Weights of a small GPT-style language model, trained from scratch on English Wikipedia.
Size: 12 layers, width 512, 4 heads of 128, vocabulary 13038.
Architecture: LayerNorm before each block, learned positions, biases, tied embeddings.
Training: a variant of SOAP for these matrices, 3789 steps.
Each number is 200 + 30 x the weight over its row's rms, rounded and kept within 0 to 999. Layers, rows and columns count from 0. The size before them is the row's rms in percent of the matrix's.

# layer 6 attention value, 512x512, rms 0.122, rows 385-410, columns 320-383
117,163,217,237,192,209,223,196,239,198,206,200,221,196,184,147,213,194,98,203,163,161,212,231,224,154,247,181,164,273,193,265,209,203,233,179,226,191,177,210,209,221,219,158,192,186,203,214,206,210,200,253,175,174,187,231,193,177,237,219,191,217,176,202,237
112,201,169,200,181,221,215,236,238,205,211,138,160,223,170,188,201,212,222,181,162,152,226,210,183,170,189,196,215,216,209,161,192,193,199,219,208,189,188,220,196,196,227,203,224,218,243,226,142,185,218,225,141,124,248,218,197,178,189,229,228,212,206,175,212
113,242,217,166,216,218,162,146,206,228,203,195,224,231,203,213,169,238,203,166,192,184,197,194,182,219,201,165,185,210,183,159,226,228,191,230,197,194,221,203,177,140,203,199,232,200,177,194,223,165,155,206,203,211,206,206,215,225,155,245,236,142,204,163,209
113,223,208,179,229,198,213,202,179,209,214,195,234,129,184,176,230,191,177,198,198,166,203,214,258,194,226,249,228,238,239,206,172,165,230,171,185,239,252,227,213,227,134,201,216,215,226,210,195,204,185,253,248,245,150,166,148,205,249,201,225,190,181,210,210
114,243,170,235,204,165,189,180,203,191,177,224,240,240,217,225,222,195,192,139,156,242,224,227,216,184,239,185,232,174,233,205,185,186,162,190,263,224,215,165,261,196,225,120,157,216,228,242,218,228,272,186,222,186,198,191,209,173,210,219,176,210,215,214,199
108,234,205,198,133,198,257,201,204,189,208,155,173,214,221,189,222,248,201,224,171,223,208,233,199,198,222,227,222,194,222,209,194,223,210,170,258,164,203,169,237,163,191,171,170,147,205,189,272,255,206,234,187,234,236,203,206,134,232,181,142,220,185,167,168
110,160,209,211,186,171,216,228,212,153,209,210,209,166,157,242,238,256,178,166,200,226,222,250,246,224,192,178,209,157,137,205,172,241,116,216,227,200,199,221,231,203,232,205,139,188,204,266,215,207,195,181,215,208,196,213,232,204,220,198,191,184,189,133,206
112,192,191,214,212,204,181,176,225,242,196,184,157,210,185,181,216,271,199,206,204,212,212,261,229,150,172,184,219,228,154,273,145,176,147,239,241,156,186,250,238,187,205,191,230,194,202,267,175,214,155,174,184,211,174,237,199,232,173,267,180,202,209,207,194
107,281,238,238,170,195,204,221,247,201,197,167,202,181,204,212,213,221,228,157,223,179,142,206,176,226,188,229,179,244,177,177,206,258,244,206,228,254,190,201,191,240,202,197,199,211,228,221,197,188,240,225,214,172,172,226,237,179,163,146,181,216,195,228,174
112,213,179,167,223,203,195,153,172,173,206,200,222,218,203,234,226,255,184,243,208,186,163,178,154,247,144,173,212,214,163,198,218,163,171,235,184,218,202,202,215,233,184,146,226,226,158,200,121,194,247,191,192,188,232,182,147,184,197,126,243,288,170,204,216
108,209,244,181,183,191,254,168,115,206,161,271,230,201,254,204,187,229,233,244,189,196,237,209,213,192,235,161,129,175,189,203,209,245,161,221,248,212,202,160,225,188,199,221,136,205,236,223,163,217,202,267,186,189,201,155,189,256,195,203,248,209,162,185,240
112,234,187,126,178,191,196,203,203,204,197,195,168,223,189,150,215,213,188,204,185,247,216,186,190,235,185,166,151,207,219,182,187,221,253,190,196,241,203,180,157,228,203,213,170,186,250,185,201,206,159,216,159,137,243,203,211,205,195,201,220,167,225,220,174
113,217,224,224,246,188,240,235,178,204,216,155,149,204,235,239,189,193,166,159,152,170,223,180,180,218,160,184,208,198,199,152,174,193,198,202,185,165,199,195,159,224,236,150,217,200,166,184,200,191,198,179,255,156,251,184,196,216,138,156,205,203,194,207,197
115,248,173,164,235,242,192,220,192,198,193,202,200,212,189,246,163,180,234,177,198,221,196,138,118,214,215,190,234,253,228,226,207,142,219,196,216,211,201,263,245,224,170,203,248,203,203,181,267,231,201,189,187,235,216,180,179,221,226,225,227,188,218,213,249
109,219,208,206,197,177,215,198,172,211,206,201,235,166,164,236,204,225,215,140,197,220,115,186,236,182,239,179,159,191,205,176,137,214,206,242,228,193,150,200,173,162,194,194,191,239,219,150,183,214,184,172,193,208,178,214,175,168,223,229,280,230,272,185,198
108,201,161,217,204,173,180,253,182,166,244,157,211,164,264,214,232,213,201,172,201,173,127,257,202,169,228,171,164,166,193,187,200,233,195,208,175,219,212,171,213,188,206,201,232,212,142,231,247,197,223,291,220,187,187,236,153,214,223,276,220,143,189,235,171
113,223,215,200,219,234,221,179,157,238,190,212,225,238,211,249,163,206,203,268,124,237,200,179,216,166,214,206,180,208,190,220,179,170,148,193,188,153,212,198,167,202,197,219,151,200,238,214,194,154,216,205,204,259,266,189,237,214,206,211,187,184,165,191,184
107,170,215,194,209,239,245,222,223,148,202,164,200,194,152,218,174,176,171,135,163,228,219,218,248,226,200,234,201,203,190,175,181,175,197,190,200,199,216,156,178,213,222,166,195,205,144,151,265,169,190,192,230,189,202,211,216,185,197,212,170,223,173,212,243
111,230,162,154,227,205,225,207,166,142,179,185,199,251,154,240,202,210,197,164,212,168,221,210,209,168,157,251,236,168,224,306,207,225,199,194,136,225,163,236,183,190,183,222,230,184,175,176,202,209,213,229,203,181,196,202,211,186,238,194,185,210,163,176,244
108,243,190,198,214,175,173,223,179,176,191,201,145,225,315,150,172,183,165,157,191,191,225,219,208,287,193,222,167,205,206,220,216,205,195,195,233,158,217,220,206,155,207,258,146,179,182,188,178,192,246,147,242,157,191,233,207,183,206,232,190,205,194,177,180
115,177,192,182,254,179,243,194,176,251,211,178,201,194,256,176,240,196,221,182,248,170,190,169,207,169,202,249,161,180,208,223,215,204,129,184,242,203,217,175,227,104,191,143,216,176,189,180,198,168,207,184,202,170,225,226,217,242,186,144,193,192,158,285,213
120,184,201,164,181,192,183,236,245,171,196,176,166,183,211,223,201,217,182,165,141,164,152,247,231,210,191,218,197,191,198,122,204,178,161,181,199,142,144,182,153,195,218,182,184,205,250,163,248,217,237,213,245,217,203,187,206,225,205,203,195,262,209,156,225
114,203,198,202,200,152,168,174,226,254,218,167,244,217,175,143,210,190,158,174,185,170,207,198,219,251,168,230,114,244,194,179,183,230,214,208,211,213,180,229,179,180,273,164,191,138,218,207,248,177,173,207,157,163,248,203,236,133,243,160,201,198,201,145,245
110,199,210,204,214,222,242,177,233,166,258,209,171,192,141,236,199,204,252,192,183,239,204,166,223,236,224,263,178,167,220,188,225,193,183,208,232,190,167,215,181,182,234,127,233,170,250,203,199,184,210,204,184,214,168,218,212,214,177,189,242,168,220,197,220
117,194,197,180,223,198,191,226,176,197,161,230,196,181,235,173,148,170,193,201,197,176,183,227,165,133,210,264,213,232,206,197,234,215,227,206,233,181,183,188,207,190,189,202,180,193,185,268,214,182,164,181,218,228,177,191,182,213,189,215,218,211,196,241,176
118,189,190,217,234,172,155,198,165,195,237,222,223,155,239,210,187,187,215,260,169,173,182,210,255,200,131,149,149,226,188,211,232,226,185,195,180,232,172,162,212,138,197,217,193,261,203,159,206,187,228,212,174,181,172,211,202,214,216,208,191,190,255,219,258
# layer 6 attention output (transposed), 512x512, rms 0.116, rows 385-409, columns 320-383
108,198,176,194,181,128,210,217,236,220,206,159,191,224,177,228,196,169,236,195,256,179,138,184,239,163,223,239,200,233,171,228,200,198,180,217,245,187,190,151,195,195,211,216,209,237,173,168,239,201,203,200,212,182,137,189,137,187,197,232,235,208,208,166,170
106,208,196,160,247,222,218,202,200,260,208,215,237,208,199,197,172,180,219,200,196,168,211,150,176,173,163,127,161,201,165,169,191,258,186,272,200,231,232,160,193,230,193,167,198,193,196,222,188,164,179,185,188,211,257,114,224,247,171,248,221,210,243,220,173
104,193,254,175,171,135,160,152,169,227,231,207,191,248,176,196,177,238,196,246,173,216,254,187,219,159,222,230,198,230,130,216,184,183,191,170,198,123,158,212,208,178,216,176,188,185,204,235,207,210,214,217,242,166,190,169,201,193,185,189,213,216,214,177,215
102,178,194,268,189,142,212,231,218,214,215,186,147,204,189,180,211,191,181,131,237,176,142,210,189,191,199,208,220,200,201,162,211,226,225,193,208,169,192,231,178,195,209,227,203,199,182,213,182,206,241,201,210,228,208,205,182,237,147,183,201,185,219,164,193
106,207,199,156,197,206,180,155,247,198,149,215,170,268,285,127,224,197,187,195,181,230,216,237,171,263,200,260,220,236,190,226,178,187,155,129,185,229,173,213,181,171,155,185,202,161,237,200,235,187,213,227,168,207,175,225,261,208,202,198,238,189,230,230,219
101,163,217,134,203,160,233,179,217,219,222,187,178,183,204,238,208,204,201,224,242,243,190,190,182,247,227,187,181,241,215,187,153,226,276,213,156,182,200,182,190,198,202,203,226,204,204,183,249,207,174,208,193,169,200,229,145,176,204,204,231,239,205,222,125
101,208,187,171,235,214,220,223,254,201,222,182,187,184,240,242,166,209,205,214,201,216,245,180,238,203,181,234,158,167,208,136,216,209,182,161,173,204,196,205,193,198,206,213,159,216,182,228,171,159,228,223,156,168,203,192,259,197,217,196,201,218,202,242,200
104,205,171,192,194,182,222,203,174,201,233,210,175,190,177,234,186,196,228,152,128,242,224,165,166,213,234,186,248,221,145,203,235,171,199,209,195,196,210,213,190,193,272,275,197,235,233,201,166,158,219,196,179,197,282,195,173,179,170,224,222,187,231,171,196
100,222,178,221,196,179,203,191,175,197,165,153,183,272,188,170,173,199,219,224,200,203,178,172,252,175,188,170,155,198,165,135,201,181,250,191,200,218,189,207,257,203,167,196,248,181,185,236,195,245,164,240,239,191,240,204,157,211,224,155,199,215,218,199,154
102,141,215,191,172,235,196,148,252,198,195,215,151,215,192,223,201,160,179,192,172,172,168,160,175,239,145,176,219,144,223,161,187,186,225,186,181,151,197,143,192,206,196,209,193,134,201,236,229,128,197,192,213,242,240,198,203,174,174,212,166,217,184,209,230
100,235,225,189,256,274,151,186,163,213,238,222,213,181,204,188,172,222,170,234,202,204,265,242,192,231,189,215,174,189,234,205,160,240,163,186,228,221,206,235,236,200,283,189,190,228,219,249,162,122,220,245,241,167,153,225,241,194,228,191,193,236,181,183,175
104,236,182,221,161,141,227,171,239,248,207,208,178,209,156,232,162,213,237,179,210,225,181,246,134,213,251,197,210,166,209,202,161,155,212,141,181,244,193,209,226,221,220,229,219,211,216,154,194,182,269,204,221,198,166,237,178,264,219,206,203,208,246,188,138
106,177,241,209,209,246,231,187,186,209,187,271,213,192,207,243,200,220,181,248,184,183,170,195,141,184,181,211,205,215,186,176,228,201,235,197,180,228,201,195,218,192,225,205,208,178,239,192,239,234,202,211,151,212,206,200,157,203,265,238,208,245,183,187,204
103,180,180,216,205,263,227,177,187,219,168,154,227,199,160,217,193,217,192,183,252,166,208,169,160,275,170,190,271,219,236,241,181,181,146,233,200,221,218,197,148,188,161,204,211,172,169,139,145,185,192,206,159,161,220,204,200,218,166,183,173,187,253,236,197
104,215,207,196,211,172,205,202,183,273,182,171,231,192,189,194,224,187,211,129,252,181,263,240,152,231,222,223,211,209,178,193,198,185,211,224,174,253,202,174,161,241,233,258,296,173,178,202,156,228,209,197,210,233,152,225,196,170,190,171,182,156,241,159,205
099,210,221,252,241,184,233,215,133,172,241,205,243,140,250,212,203,199,169,169,194,187,201,192,194,223,147,179,215,194,170,180,165,215,222,216,186,195,233,194,218,185,188,212,210,184,195,220,177,200,190,223,193,195,178,219,240,234,226,230,169,197,155,181,181
103,201,184,241,216,238,250,170,195,204,145,238,179,158,254,225,221,202,194,176,168,166,247,191,190,182,216,239,157,233,216,191,186,200,234,169,202,155,202,180,221,181,163,186,193,238,196,200,247,175,234,203,170,142,207,250,173,194,220,228,170,232,165,235,210
098,204,216,221,211,216,179,264,167,224,191,202,173,187,211,131,250,190,239,207,177,183,207,255,143,156,222,205,197,202,214,229,254,204,205,213,160,255,208,195,223,197,153,235,188,172,194,226,191,161,231,179,214,167,157,195,195,172,230,165,208,249,187,170,202
106,180,225,229,240,184,210,203,244,217,201,162,174,257,147,178,226,146,241,194,144,194,174,185,210,215,218,214,198,166,217,189,167,229,196,144,174,157,212,183,236,215,244,202,185,202,153,195,191,186,139,195,196,213,233,163,182,256,236,203,171,203,180,193,220
097,198,190,174,200,207,192,219,178,188,186,194,170,198,188,169,201,170,159,200,137,236,178,230,158,236,134,211,172,127,171,244,206,174,193,182,211,197,241,212,239,147,214,249,186,246,234,224,225,271,185,144,190,211,158,157,227,175,230,249,214,210,138,177,162
108,178,216,238,195,207,240,181,192,209,223,238,187,186,213,180,194,211,154,228,190,189,205,215,168,105,192,196,188,233,168,179,176,142,189,202,162,191,212,199,236,230,158,176,240,198,164,177,269,225,225,170,166,241,201,164,192,200,209,181,210,224,194,174,180
110,212,171,259,213,202,185,207,129,181,195,199,168,211,206,177,198,229,163,208,263,217,169,195,203,189,148,221,193,262,187,162,210,175,212,234,204,149,191,185,201,200,224,122,209,191,196,197,157,186,221,208,180,228,177,191,156,209,214,166,242,182,207,191,193
104,211,216,184,199,199,197,161,177,242,206,217,175,187,231,192,197,189,211,178,209,224,190,167,201,157,188,222,229,212,237,187,222,182,241,181,206,233,187,231,244,247,168,219,172,209,257,163,161,194,238,182,249,239,204,198,238,253,233,215,193,180,220,160,234
100,179,230,197,213,182,191,245,194,207,208,203,246,195,144,210,201,191,228,185,195,173,171,190,267,180,227,198,203,215,245,253,140,206,147,205,166,211,258,163,158,194,187,245,209,199,145,192,177,177,198,233,166,223,201,179,212,255,191,167,203,218,197,193,223
105,245,201,208,191,202,199,177,155,212,216,164,181,214,256,227,224,185,148,184,216,204,193,173,180,330,164,161,181,257,166,243,223,219,191,230,223,228,262,232,194,210,184,192,238,230,198,167,140,185,202,259,208,201,190,190,250,170,228,193,201,173,182,174,195